Part of a small language model's weights: vocabulary 1024, ALiBi.
Each number is 128 + 32 x the weight over its row's rms, rounded and kept within 0 to 255. Layers, rows and columns count from 0. The size above them is the row's rms in percent of the matrix's.

# layer 4 MLP up, 768x160, rms 0.103, rows 626-725, columns 96-127
size [103 107 100  66  96  86 102 105  91  82 105 100  93  98 109  93 107  73 101 102  99  91 111 112 110 110  95  99  98 100  88  96 105  88 102 108 112  93  95  84  66  76 112  98  98  89 115 111 111 105  76  97  97  74 120  93 114 105  89 100 108 110 101 102  68 106 110  90 121 102  96 107  74 106 117 102 110 116  98 106  79 103  97  76  65  66 100 110 104 102 119  97  86  78  96  86 102  98 117 108]
[[ 89 172 125  86 150  51 138 150  92 160 151 190 120 101 148 104 138 149  90 131 165 110 125 158 167 102 134 117  89 168 133 187]
 [ 72 225  91 121 124 225 162 131 131 130 109 130 198 121 177  98 114 165  81 136 139 161  99 125  99 143 123  83  78 149 123 157]
 [ 97 106 114 145 115 131 114 116 131 141 128 141 156  70  90 119 122 155  50 190 137 159  94 152 121 161 119 137 119 122 119 156]
 [ 88  97 126 129 155  93 196 126 137 118 149 137 115  97 101 111  75 154 140 135 112 123 125  99 125 132 179  98 101  68 135 104]
 [ 98 213 100 120 104 169 172 189 135 185 151 131 162 122 114 150 144 156 151 123 203 106 108 195  86 124  84 111  82 170 146  96]
 [163 189 121  11 186 145 133 123 183 123 113  73 113 131 104 132  92 126 148 124 146  57 148  63 149 111 107 115 122 121 161 131]
 [145 153 174 121  99 137  82 132 125 160 110 137 143 183 108  96 168  79  72 159 168  94 143 123 148 115  53 146 132 140 146  92]
 [122 105 100 119  99 163 188 107 124 150 120 150 130  87 126 128 124  95  94 120 134 118  64 155 196 121 144  87 120 109 162 122]
 [131 130 145 138 139  80  89 194 149 146 157 155 108 160  94 105 129 142 104  99 111 142  99 113 114 118 132  74 156 163 168 121]
 [ 77 118  80 106 144  96 187 179  83 203 137 130 133 150 124 115 113 105 162 141 130 102 127 139 107  50 132 117 109 171 144  98]
 [147 154 123 122 185 194 156 153 121 130 155 131  89  89 151 133 150  99 128 164 117 137  48 130  99 108 152 146  83 178 207 138]
 [133 130 146  77 132 148 170 124 115 115 135 170 123 147 109 113 112 141 136 132 154 138 146  93 141  98  76 113  98 127 167 168]
 [ 76 178 123 157 121 152 119 173  59 173  95 103 124 166 164 137 165  87  82 165 112 171  53 156 120 149 136 138  71 130 147 169]
 [143 125 188 146 103 196 102 144 138  61 175 104 193 160 143 145 142  60 132 110 163 139 127 145 128 134 148 159 160 130 161 110]
 [ 86 204 154 123 149 119 123 112 137 149  57 175 131 152 118 131 131  94 110  97 121 116 120  74 130 104  82 123 117 114 138 101]
 [120 197 100  82  98 138 213  83 128  84 104 121 155 110 157 154 133 129 136 150 125 115  58 104 197 101  84 104 121 115 184  97]
 [117 117  74 126 121 137 120 146 174 141 180  65 164 125 134 139 117 108 124 119 165 152 173 150 121 133 103 152  70 163 153  96]
 [115 121 147  77 141 152 127  72  95 177 140 120 105 141 185 125  69 162 140 114 144 205  78 113 115 143 127  97  89 135 179 115]
 [147 132  97  34 170 136 115 170 127 100 124  80 100 147 112 141 127 135 133 149 134 122 119 136 168 143 107 142 149 183 180  94]
 [118 126 117  99 162 160 163 125  98 107  93 136  96 116  21 118 143 143 106 109 153 106 100 117 184 129 129 110 136 156 140 194]
 [ 91 165 117 120 180 207 121 129 133  91 103 107 177  76 140 117 124 180 140 122 162  77  69  96 158  87 125 135 118 170 135 200]
 [ 92  87 113 117 185 161  99 107 143 100 150 108 126 139 157 142 109 116 126 145 178 167 147 147 124 156 113  61 139 128 144 116]
 [155 125  80  90 146 160 142 133 157 149 140  93 162 130 143  94 123  80  91 100 156 214 146 149 154 137 123 113  67 214 128 135]
 [108 131 168  96 147 153 162 161 191 154  97 156 155  93  64  67  94 153  76 186 119 123 146  88 126 121 102 138 122 131 140 155]
 [ 90 115 101  90 114  99 142 139 138  90 113 116  95  51 100 174 153 135 115 176 156 121 127 158 128 117 144 141 116 178 139 131]
 [ 65 155 178 138 120 128  93 106  90 127 173 131 157 152 144 132 142 117 136 128 174 158 131 108 182 115  89 158  95 139 139  79]
 [102 141 139 101 131 132 179 185 117  49 150 153 147 158  97 141 133 141  68  99 160 122 100 172 119 136 127 149 144 196 134 172]
 [128 163 124 106 191 104 157 131 180 160 109 141 156 115 117 102 105 134 100 140 181  82  80 118 107 137 100 109 151 159 184 107]
 [143 132 115 118 167 174 170 124 170  91 100 117 130 122 137 169 105 139 143  80 146  94 145  77 185  84 128  97 146 158 136  94]
 [119 130 121 149 194 126 160 166 133 129 136 144 122 151 124  84 119  60  79 106 121 145 112 171 159 141 132 116  34 112 134 129]
 [144 118 162 122 177 123 146 131 140 157 150 131 116 120 104 110 139 126  41 149 152  60  84 141 151 145  99 122  75 195 155 161]
 [ 94 126 111 117 143 107 223  81 126 156 181 151 179  95 113 123 110  92 119  77 124 167  87 139 122 149 132  92 101 119 134 158]
 [ 46 132 119 102  97 148 183  69 178 145 127 106 132 111 136 160 110 107 158 151 135 180 113 131 189 130 136 166 147 113 168 164]
 [ 81 119 160  98 120 132 195 100 174 199 115 135  95 111 164 110  97 170  91 135 113 132  79 132 160  93 122 112 118 116 127 156]
 [107 160 125 145 196 147 107 179  57 139  95  74 116 157  97 122 135 111  93 144 175 176  86 130 155  96  97 122 119 180 157 127]
 [ 80 120 167 117  96 122 185 130 147 120 105 134 106  59 158  95  82 134  98 152 149 145 192 131 138 133 164 106  37 173 159 122]
 [ 76 144 118  78 160 102 102 113 117 163 152 108 133 108  95 169 157 106  98 133 157 109 138 106 183 132 115  62 122 136 128 118]
 [ 96 156 138 103 179 143 114 121 155  94  89 112 122 132  92 119  84 118  61 118 103 156 145  86 101 151  82  89 120 124 191 147]
 [145 133 118  98 132 145  99  77 143 127 122 173 124 102 144  92 103 104  71 116 159  95 186 162  97 111 126  82  57 141 195  87]
 [162 131 115 147 145 165 121 125 117  89 143 146 151 109 141 141  92 153 134 109 151 145 111 161  69 110 110 185  72 168 129 147]
 [139 145 131  97 140 178 147  93  90 157 132 104 130 133 145 145  70  91 143 132 126 190 137 139 139  80 102 152 119 143 179 105]
 [ 74 127 138 118 118  94 149  61  81 145 142 151 127 129 128  80 133 106  81  95 150 151 113 106 139 161 109 148 171 142 119 115]
 [ 77 122 173 128  95 125  82 191 200 142 123 108 160 123 165  31 171 103  98 166 107 132 124 196 134 152 122  81  98 152 181  85]
 [ 72 121 172 121 147 182  71 108 106 128 114 127 147 203  85 171 105 107  99  84 167 114 117  98 141 135 129 133  60 173 148  98]
 [167 105  90 105 135 138 158 167 180 109 134 227 145  91 118 108 151 115  96 232 145 142 143 137 110  68 110  98 109 151 151  99]
 [120 112 142 118 126 210 152 137 118  80 177 153 125 131 108 137 140 123  73 142 122  82 117 155 170 174  66 173 113 132 142 129]
 [ 86 157 114 121  94 131 149 103 111 148 117 167 154 119 129  98  55 105 127 107 155 130 147 101 154 120 124  97 111 180 142 146]
 [136 145 164 124 143 182 115 116 112 189 119 136 171 152 123 116  70 158  95 109 144 105 109 110 131 157 129 140 146 126 185 164]
 [110 133  97 120 171 106 102 109 159 120 114 145 147 179  92  79 125 132  75 111 160 150 139 137 119 140 151 145 153 102 130 120]
 [ 97 107 147 141 142 127 102 177 112 129  98 154 210 128  99 150 165 110 134  89 136 156  87 168  94 147 112  98 125 148 168  97]
 [ 97 166  97  84 167 170 130 103 143 146 137 116  91 124 147  81  92 178 133 150  99 163 138 153 163 124  82 121  71  60 136 116]
 [ 61 198 119 105 136  95 158  84 154 126  93 119 138  98 174 158 130 208 116 160 141  87 132 150 138  81 158 124  91 159 112 122]
 [126 103 159  99 106 103  81 119 236 121 126 113 146 179 118 147 135 136 158 109 149 114 133 107 126 139  67 102 150  93 147 135]
 [102 130 124 155  85 126 114 155 101 159 154  65 117 110 149 178 163 116  78  23 119 144 149 159 111 111 122 138 119 154 116 176]
 [100 159 131 115 209 147 132 125 157 169 121  54 157 133 125  74  95 134  97 154 170 131 107 143 136  85 179 150 156 193 126 106]
 [114 161 175 113 124 106 155 120 176 164 117 169 169 204 148 169 110 152  97 159 151 154 143  84 132 131 144 151 132 144 179 140]
 [151 181 128 117 112 114 135 136 165 115  95 144 142 113  63 119 122 145 130 140 118 108  80 208 146 137  78 146 136 154 144 148]
 [107 122 169 132 146 196  94  80  76 190 130  86 159 182 136  70 118 171 152 101 112 177 150 108  99 120 180 127 155 157 175 128]
 [ 66 181  97 116 182 113 136 114 124 176 186 139  74  75 157 146 137 128 162 140 130 134 135 120 167 195 157 125  89 122 133  94]
 [148 178  91 151 116 126 117 107  95 167 137 174  98 135 134 149 119 152 162 121 179 125 140  72 130 177 122 105  85 181 184 145]
 [155 166  66 129 146 155 113 145 117  98 130  97 100 141 112 141 104 153 118 148 102  91 122 159 116 127 137 126 143 130 131  67]
 [ 84 136 129 114 116 169 130 102 127 133 159 112 147 131 128 138 149 136 172 108 100 120 132 122 171 129  87 139 144  81 185 114]
 [129 193 109 113 129 114 143 118 156 106 101 117 163 132 126 129 105 100 115  86 174  89  50 196 128 152 111  86  36 145 115 126]
 [104 190 126 110 164 138 161 119 119 158 101 136 117 103 156 116  72 109  63 183 119 154  99 183 161 110  88  96 129  80 154 169]
 [120 161 177 111  67 133 218  72  97 143 157 163 186 158 116 148  55  96 125 167 165 201 120 138 155 103 107  49 144 100 144 150]
 [112  90 112  86 103 116  83 201 190 132  94 120 144 155 145 166 121 125  85 163 139 117 127 104 152 162 117 114 147 157  92 124]
 [118 141 159  81 135 145 117 105 145  59  82 124 151 119 153 208 139 161 132  80 195  87 129 147 151  83 190 129 107 171 181 145]
 [ 58  86 120 120 148 153 160 161 153 154 187 150 163 128 124 104 113 144 147 173 139 165 114 160 132 124 176  75  97 121 173 124]
 [104 182  93 105  95 136 201 134 146 142 111 164 156 124 107 135 105 118  95 210 145 145 132 136  77  80  91  89  59 125 155 131]
 [ 94 139  71  96 114 121 121 132 107 122 158 118 177 151 135 146  89 117  89 154 171 129  79 167 150 135  52 151  86  89 189 120]
 [158 180 196  65  92 152 189 152 156  95 139  95 184 132  96 171 157 123 133 126 133 126  92 146 155  84  82 185 131 130 138  95]
 [118 150  93 121 169 204 115 102 101 113 151 124 159  83  82 110 113  99 146  82 208 109 130 174 144 121 124 128 137 117 120  92]
 [149 152 156  81 147 122 176  87 124 126 156 145 107 136 142  67  83 183 123 115 154 168 121  76 163 212 106  86 138 116 139 134]
 [112 180 150 113 100 121 142  94 126 130 144 128 153 154 125 157 130 121  92 131 225 153 126 166 145 128 125 101 107 154 145 204]
 [109 176  98 121 145 174 147 102 123 145  81 171 172 131 143 152 107 129  86 203 147 150 144 104 109  99 122 181  95 141 186 125]
 [136 152 148 102 150 133 114 101 169 123  74 137 114 159 153 172 159 194 109 117 127 121 100 195 138 149  75  95 104 156 119 146]
 [124 153 120  53  67 123 141  80 128 117 131  92 159 178  81 146 104 118  76 153 117 207 173  90 135  92 155 141 115 138 152 161]
 [125 142 158  94 144 167 114 155 109  84 130  87 212 127 149 104  89 169 108 102 136 123 132 172 167 117  93 126 147 132 154 112]
 [ 66 114 131 103 143 139 140 154 196 117 109 115 158 192 181  34  63 134 116 190 169 176 179 141 162 190 133 133 137 136 137 140]
 [121 147 116 132  62 110 137 154  98 141 168  74 138  93  52 104 114  76 122 173 109 170 116 141 168  98  91 113  95  84 160 160]
 [142 131 164  95  89  95 173 137  98 142 127 122 111  92  99 163  80 123 132 168 131 138  88 120 114  80  76  78 143 136 171  78]
 [144 149 141 126 164 163 144 152 159 112 162 102 122 120  97 115  97 125 153 112 158  89 111  85 187 134  61 101 140 119 169 133]
 [120 107 175 140 131 152 136 189 181 132 120 207 118 177 135 139  97 111  84 144 159 149 115 134 136 176  89 150 124 137 170 136]
 [ 83 122 150 138 139 169 136 136 117  83 154  95  82 144  75  92  61  68  97 149  92 151 112 167 110 116 149 154 111 112 148 139]
 [ 96 145 134 131  98 127 163 178 128 104 155  93 204 151 143 144 105 156 158 165  87 119 106 143 117 100 136 142 110 104 133 107]
 [120 138 135  97 119 124 126  94 157 118  72 167  72 114 106 149  98 125 109 138 141 152 137 112 128 139 126  24 152  88 109 115]
 [ 97 136 144 112  85 174  60 101 131 129 131  92 159  65 116 117 144 129 130 122 116 175 113 136 131 160  78 124 106 139 147 116]
 [105 163 174 106  92 103 158 176  66 152 116  73 211  69  95 127 131 141 104 101 104 145 120 120 135 143 147  73  99 155 137 167]
 [111 186 113 109 144 129  81 104 180 117 154 105 135 104 130  90 111 126 176  98 146 152 135  99 190  96 149 113  73 174 139 169]
 [131 152 157 130 189 161 184 156 114 107 130 135 117 170 114  36 144 176 130 114 131 113 134 142 113 107 108 148 109 182 151 120]
 [113 204 148 110 158 197 115  78 115  75  81  75 141 129 164  97 137 226  69  99  85 153  67 128 150  97 162 163 166 117 171 180]
 [ 87 174 124 144 140 112 136 148 136 126 127  97 219 134 117  52  92 170 125 168 164 161  84  97  75 124 158 168 100 141 138 144]
 [135 159 119 122  86  88 106 126  71 123 149 140 165  98  72 100 135 143 114 153 120 135  88 128  70 162  57 114  69 135 160 143]
 [122 156 146  97 164 101 194 144 145 126 161  68 184 141 152  99  61 166 153 156 155 131  79  99 134 130 126  50 152 149 151 118]
 [131 138 171  68 103 160 123 163 134 136  96 113  91 113 130 124  88 150  60 127 131 140  98 128 178 138  94 114 113 102 193  88]
 [ 76 154 111 101 148 118 137 123 163 195 118 136  98  94 128 103 175 122  91  97 187 111 103 126 122 137 168 130 153 144 135  98]
 [122 149 100 144 214  94 146 100 130 116  91  63 128 132 110 152 133  91 115  87 166  87 101 136 131 146 164 132 139 194 121 126]
 [ 83 117 108 131 162 202 104 133  73  82 165 147 152 152  63 152 120 108  98  99 103 151 115 134 143 161 164 143 119 185 118  89]
 [117 137 128  68 104 206 124 171 151 115 183 159 140 115  78 127  94  86 172 117 182 111 179 115 164 142 131  87 129 108 137 100]
 [ 97  97 140 113 150 123 180 112 156 144 131 185 120  83 107 114 116 200 167 165 135 152 128 212 147 172 163  73 105 167 118 180]]
# layer 4 MLP down (transposed), 768x160, rms 0.0773, rows 626-725, columns 96-127
size [ 96 112  96  78  88  83  99  92  83  89 109 110  91  96 112  85 102  74 111  99  90  88 108 110 112 122  88 101  87  78  92  87 101  85 109 129 123  93  88  75  73  71 119  94  86  81 111 107  78 108  75 109  96  74 128  96 114 102  85  91 109 107  87  96  71 109 119  87 136 105  99 103  70 112 129  97 112 115  96 109  79  97  94  78  71  78 108 109 104 101 125  92  81  84  97  83  97 101 119 111]
[[216 135 144 115 124 124 126 210 131 118 161 122 119 169 174 130 101 151 161 200 118 112 148 124  62  95 165 154 109 132 128 142]
 [202 119 120  77  86 151 148 109  88 114  92 172 207 142 153 149 102 116 126 119 145 139  68  95  64 149 164 126 112 154  59 155]
 [ 82 165 158 136  99  93 148 108  91 163 116 172  65 148 161 105 166 148 194 149 115  76  82 103  87 154 166 124 159  97  69 138]
 [122 171 130 124 107 136  86 108  99 129  95 168 132 112 180 138 189  95 177  64 161 112 148 104  63 146 122 119 204 109 163  92]
 [152 203  54 110 159  89  99  68 142 151 105 136 179 115  58 106 139 107 151 110 167 138 172 129 131  92 113 129 171 136 109 134]
 [143 108 146 203 110  71 138 155 131  84 151 129  83 108 116 152 143 122  80  70 114 140 138 128 114 134 177 131 170 131  61 167]
 [153  75 151 163  82 109 149 126 158 145 129 131 127 106 109 101 164 126 136 166 103 135  80 114  64 141 157 130 103 159 180 141]
 [143  44 184  98  88 137 142 128 122 135 124 127 166 109 155 106  89 139 133 125 104 119 160 108 195 130  76 128 156 112 136 171]
 [159  45 101 117 118 132 160 100 136 123  75 118 152 183 169 143 146 167 173 127  68  88 141 110 118 120  80 149 147 175 170 101]
 [101  88 184  87 128 112 163  82 158 194 111 133  94 128 146 105 125 120 131 114 108  88 118  84 170 138 100  75 103 113 184 122]
 [116  93 118 183 140 131 109 138 141 162 104  96 136 121 158 168  91 132  94  83 153 117  98  81 129  85 158 120 132 145 115 100]
 [163  86 166  81 130 144  77 131  87 107 165  80 102 131 102 127 111 110 115 211 158 170 150 177 106 129 136 122  82 125 150 145]
 [130 109 141 178 115  58 161 148 173 122 163 108 123 164 111  57 101 110 166 113 162  78 124 157 149 154 161  71 146 139 118  70]
 [120 150 115 146 150 120 103 117 164 145 134 136 109 167 138 141 157 155 195 100 100  88 163 141 149  76 155  97 146 118 110 103]
 [120 135 137  96 114  53 157 117 124  91 114 149 105 142 132  30  89 140 112 126 102  55 154 180 130 169 130 131  95 127 180 157]
 [147 124 136 131 118 118  72 140 119 159 126 121 114  93 200 166  84 119 116 131 138 192  83 121 201 124 116 169 150 122  96 114]
 [169 127 158 109 136 151 108  94 121 127 109 156 119 162 121 134 163 151 102  94 101 169  43 103 121 168 112  85 109 206 138 141]
 [ 85 127  93 145 165 146  88 179 124 163 135 189 104  57 111 118 151  52 103  92  85 127 122  55 135 187 151 149 118 154 158 118]
 [102 105 100 166  86 133 140 122 146 149 127 124 143 154 121  96 109 157 102 155 128 116 141  75  98  84 123 139 128  87  93 124]
 [127 106 133 151 137 154 134 141 131 163 106 122 136 163 213 128 153 131 168  95 132 123 170 182  79 129 115 165 139  99 131 122]
 [148 117  96 140  66 181 140 159  26 115 144 149 152 110 148 128  70 117 167 167  25 108 157 148 133 152 102 157 158  99 128 119]
 [113 119 102 137 145  79 107 113 163 160 115 148 153 114 151  80 101 137 132 144  97  79 168 148 178  89 163 126  94 130 124 125]
 [ 95 141 111 170 155  99 143 189 158 216 127 118 176 151 170  63 149 118 134 141  72 134 165 127 135  95 126  56 124 155  71 176]
 [ 92 131 137 169 108 132 127 108 101  89 124 114 107 146 115 198 142 103 137 161 136 134 126 129 149 125 145 174 160 123 105 132]
 [145 129 128 153 141 103 121 109 127 105 114 132 156 181 162 115 120 144 153 112 107 148 130 102  86 161 116  96 175 114 152 127]
 [126 108 147 134 102 122 139 189 216 140 132 168  71 142 115 172 103 142 160 171  95 127 169 140 112 154  71 167 164 148 125 165]
 [153  95 107 144 123  94 156 128 101 144 194 112 120 168 118 142 128 123 141  91 125 127 183 166 199  58 144 132  64 129  86 228]
 [176 124 128 153  88  98 151 126 174 156 122 139 149 171 157 125 255 138 106 132 110 142 156 100 136 153 123 142 131 145 121 164]
 [185 131 140 135 147  82 178 137 119 131 177 152 108 114  96  88 134 122 107 109 141 143 159  95 118 127 124 113  94 129 122 151]
 [ 92 122  94 159 157 146 114 149 147 144 138 143 141 161  73 162 134 124 104  56  98 172 157 100 174  96 104  88 137 158  99 140]
 [150 110 152  86 123 126 105 140 133  90 123 158 141  65 129 129  82 103 155 145  84 129 119  86 130  83 160 127  90 145 117 125]
 [ 88 152 128 128 121 129  76 222 131 138  96 156 115 140 120 125 116  71  89 138 105 140 139 152 138 145 107 171 105  97 148  85]
 [203 197 133 115 146 117 195  88 120 125 136 142 151 141 123 117 108 128 139 152 116 113  69 111 133 153  99 111 118  97 142  96]
 [ 85 160 161 107  78 114  63 118 162 126  83 153 124 148  93 127 203 150 139  74 178 148  95 105  92 133 155 169 134 101 123 125]
 [104 163 154 171 120 162  84 164 108 161  99 111 118 163  89 142 112 195 156 125 135 175 139 157 134 135 143 131 150 139  95 152]
 [115 139 185  90 128  85 135 103 112 120  48 120 192  89 105 100 114 154 126 168 191 170  88  93  83 135 118 124  79 164 194  97]
 [110 127 113 117  87 130 128 133  77 119 209 119 106 106 187 162 118 129 157 116  72 122 102 116 201 179 174 139 170 119 104 108]
 [ 77 168 138 112 139 166 140 135 130 108 154 147 142  92  85  34 138 144 117 174  93 140 166 102 142 101 117 100 124  81 183 149]
 [ 96 110  89 141  88  81 148 164 131 143 163 172 109 152 132 141 167 176  95  87 182 148 193 118 143 137  92  96 120  83  88 158]
 [142  44 145 116 114 102 160 188 130 154  95 104 142 144 130 157  95 150 126 126 158 128 131 107 144  84 165 106 198 136 115  69]
 [180 108 122  85 157 160  80  39 164 160 143  95 159  67 126  59 112 120 114 106 164  86  74  70 126 124 109 189 127 143 126  88]
 [151  83 153  63 138 128 168 164 129  69 152 136 142 143 166 172  88  97 199 102 145 111 162 182  96 135  82 160 159 139 117 112]
 [166 117  81 119 122 175 164  98 149 105  36 160  86 115 122 175 106 108 143 175 119 151 124 168 115 120 187 156 194 104  81  93]
 [149  95 157 142  78  67 116 123 168 137 169 121  94 150  79 152  91 141  89 149 126  85 121 100 116 129 121 133  78 135 109 161]
 [108 115 115 114 128 186 163 120 118  77 165 131 202  90 139 149 132 187  93 133 147 111 171 146 130 159  97  83 109 153 161  98]
 [132 128 102 159 115  73 111 149 182 125 130  68 182  69 168  86 121 101 141 168 179 103  96 121 112  79 127 118  93 144 125 129]
 [ 87  43 103 160 114 104 150 187 119  91 133 122 117 100 160 112  95 162 126  97 152 136  88 188 119  85 137 136 125 100 115 118]
 [145  99 113  50 147 140 139  60 129 175  77 126 138 147 129 111 123 123 186 172 133 175 137  78 127 174 139  97 181 150 202 157]
 [156 137  73 134 139 133 150 136 184 131 110 137 155  81  75 131 116 101 109 127  99 179 113 115 130 114  40  92 162 129  99 144]
 [ 93  73  91 152 153 117 146 164 120 156 118 151 126 160 110 147 165 108 167  73  67 167 158 133 184 129  78  95 135 106 139 128]
 [161 122 172 117 207  77  84 117 108 101  83 134 187 123 175 140 111 111  76 165  64  92 107 113  98 164 108 151 119 148 104 118]
 [238 148 115 105 101 156 120 104 144 130  65  81 107  88 118 188 103 125 148 133 124 131  75 150  96 139 128 157 140 193 135 140]
 [104 110 165 111  99 108  91 110 144 120 134 189 108 178 160 187 138 133  91  95  94 122 145 126 199  86 182  46 189 149 164  88]
 [147 155 133 115 131  86 151 125 183 141  95  94 126 211 136 121 140 128 210 201 157 143  92 142 124 112 126  63 103  55 109 117]
 [138  78 129 136 197 105 122 105 110  99 110  92  75 123 154 176  96 155 146 143  88 128 151  53 120 186  97 154 131 174 150 113]
 [122  38  67 187 112 165 150  97 135  81 134 135 156 102 132 145 111 159 132 147 154 138 154 168 102 130 101 148  91  67 139  96]
 [ 97 112 183 104 115  90 133 161 127 103 129 106 150 128  56 170 166 146 186 133 117  98 131 172  89 151 116 113 138 122 176 124]
 [139  92  99 125 109 196 166 162 159 121 147 114 145 190  51 136 179 108 162  88  29 115 159  95  90 114 153 166 143 137 111 154]
 [107 130  70 150 178 140 123 160 146 132 172 134  76  65 126 103 104 180  99 118 198  57 105 161 152 111 121 106 146 110 126 127]
 [178  55  68 223  94 129 108 166 105 113 217  80 148  96  70 136 131 123 118  82  84 176 149 131 145  71 113 148 139 114 163 167]
 [165 166 162 156 113 100 133  70 152 100 170 150 155 109 139 107 121 108 158  92 124 144 121 110 127 122  69 113 107 160 151 140]
 [ 93 167 149 147 136 196 156 133  71 121 152 116 103 132 156 138 106 184 133 147 135 125 175 135 171  98 143 127 148  82  94  75]
 [ 65 115 146 183  97  77 179 126  97 114 188 131 104  81  44 189 143 150 170  77 119  81 157 163 123  97 104 149 102 173 126 163]
 [103  47 112 199 135 157 123 106 136  80 135 157 114 102 127 181 159  95 170  66 108 138 167 145 166  90 137 154  81  98 166 152]
 [164 129 103 121 128 142  88 109  90 168 167 117 163 103 143 119 140 107 129 140 139  82  78 107 102 142 121 196 113 155 129 158]
 [134 115 119  67 101 136 122 117 161  99  84 138 170 133  93 153  78 105  60 120  96 128 137  99 139 178 135 190 198 125 119 120]
 [185  62 130 105 140 142 107 154 121 166 145 118 135 146 102 114 117 148 123 138 150 147 167  88  94 130 139 150 186 113  84 121]
 [128 128 136  91  94  77  88 109 107 150 159 198 123  75 159 123 196 120 120 106 114 155 168 172 163 127 129 135 140  74  80 109]
 [137  87 119 164 160 143 104 127 136 113 111 156 136 123 111 111  42 112 141 100 130 136 102 110 164 168 103 145  74  93  89 104]
 [136 154 131 151 177 100 144 150  85 100 104 165 115  75 163 153 106 159  91 111 194 178 114 118 120 130  94 119  86  68 127 130]
 [105 149  93 170 107  72  82 135 159  98 127 121 137 159  98 122 177 151 121 162  88 134  72 140  97  93 161 192  88 129  66 139]
 [155 133 113  65 132 113 162  96 138 117  91 185 155 150  79 139 141 172  98 135 112  98 153  60 114 131 169 125 167 131 136 120]
 [174  84  99  95 163 137  54 176 125 109  70 154 111  95 141 140 153 160 162 130  98 124 125 124 129 126 153 163  62 160 150 161]
 [140 159 102 160  52 144 130 173 103 125 159 120  59 115 162 167 139 137 166 134 123 142 174 178 143 131 135 118 179 140 114 134]
 [ 91 173 199 150 154 158 150  79  79 114 100 133 194 101 134 122 127  88  62  92 126  65 134 145  65  95 124 103  79 121 183  71]
 [160 175 162 166  79  95 123 135 126 132 139 153 148  99 135 156 165 113 151 108 131 119 143  70 138 125 123 153 145 160 130 190]
 [127 104 115  75 125 138 115 104  86 158 111 161 128 141 190 106 120  33 195 130 124 135 165 121  90 121 208  70 109 120 160 149]
 [158 149 142  90 133 209 181 140  80 133  87 160  63 124 142 177  94 136 131 139 151 112 126 133 117 107 179 159 166 116 107 242]
 [144  94 101 165 148 140 142 147 133 110 107  67 120  79 142 138 143 110 117  77  99 150 117 113 131 115  86 201 154 195 148 153]
 [130 152 118 119 155 136 117 138  82 135 118 113  86 168 128  68 154 141 138  74 126 106 115 132 110 119 148  99 116  90 116 131]
 [165  67 129 107 141 128  68 130  89 131 121 123 154 117 148 160 130 141 144 129 169  97 152 190  28 119  78 107  94 150  85  99]
 [156  85 123 156  98 136  88 181 116 140 154 184 123 108 102 150  77  87 181  61 110  91 163  90 153 128 120 168 114 147 133  96]
 [135  84 115 137 151 170 150 121 163 161 103 110 142 108  55 132 171 144 233 181 130 118 105  86 150  82 110 121 112  91 171 131]
 [106  81 127 156 164 117  78 202 157 100 155 133 146 117 154  89 153 113  83  90 184 118 125 156 134 119 144 121  95  91 117  69]
 [147 125 148 123 170 123  83 116 121 192 125 115 130 106 142 179  79  58 116 131 123 123 122 113 170  94 168 169 105 137 146 145]
 [173 140 117  93 145 164  27 124 153 132 102 141 149 103 158 131  85 165 103 115 144 135 141 146  90 115 153 160  88 156 149 151]
 [ 98  80 188  79 123 159 154 134  98  85 109 119  97 101 210 109 166 138  53 137 141 115 139 124 129 112 125  80 128 127 156 147]
 [114  91 149  98  88 141 131 189 175  93  83 146 110  61 145  78  85 107 113 159 182 169 151 125 232 143 118 108 155 109 137 114]
 [119 127 120 121 175  71  98 133 103 109  59 131 133 114 107 157 124 162 102  77 197 149 143 107 123  69 126 126 139 112 155 146]
 [114  84 115 117  78  78  94 154 103 141 135 174 116 164 125  92 121  86 153 106 124 130 121 149 129 125 117 183 148 113 149 118]
 [101 163 166 110 170 205 134 131  91 135 132 144 128  77 110 125  78 109 148  62  44  98 133 134 134 145  83 170 147 146 132  93]
 [177 129 118 144 133 102 110  90 131 141 157 117  81 135 181 128 144 121 105 124 160 150 150 115 116 180 146 109 109 124 109 192]
 [127  80  87 132 143 128 163 126 123  94  87 109 113 114  80  99 127 175 117 117 164  90 191  73 158 126 163 144 111 182 150 135]
 [ 87 162 107 140 159  70  91  85 112 101 106 166 133  61 136 167 151 174  89 121 142 162 159 124  83 110 182 104 116 102  99  88]
 [ 77 137 105 115 143  91 166 121 100 152 100 111 126  55 150 103 128 140 139  95  60 120 110 180  75 170 121  92 157 187  88 161]
 [109 124 120 176 130 156 119 144 122 140 156 117 116 192  71 108  71 240 147 164 108 168 162 141 128 164 127 123 126 126  69 127]
 [130 122 198 172  75 136 139 132 124 128  96 156  75 154 140 115  69 165 183 154 169 124 222 122 142 113 107 121 117 157 163  89]
 [129 136  96 115 161 187 112 115 146  98  56 136 133 146  82 121 127 113 144 173 129 167 104 114 116 166 167 141  90  61 123 104]
 [121  81 116  57  67 126 133  92 141 145 135 158 133 176  79 138 142 124 115 101 110 146 169 122 212 154 111 134 132 144 109 139]
 [106  51  61  93 143  61  87 128 137 132 137 145 108 187  87 150 122 189 146 127 128 149 108 136 115  94 177 152 128 143 158 158]]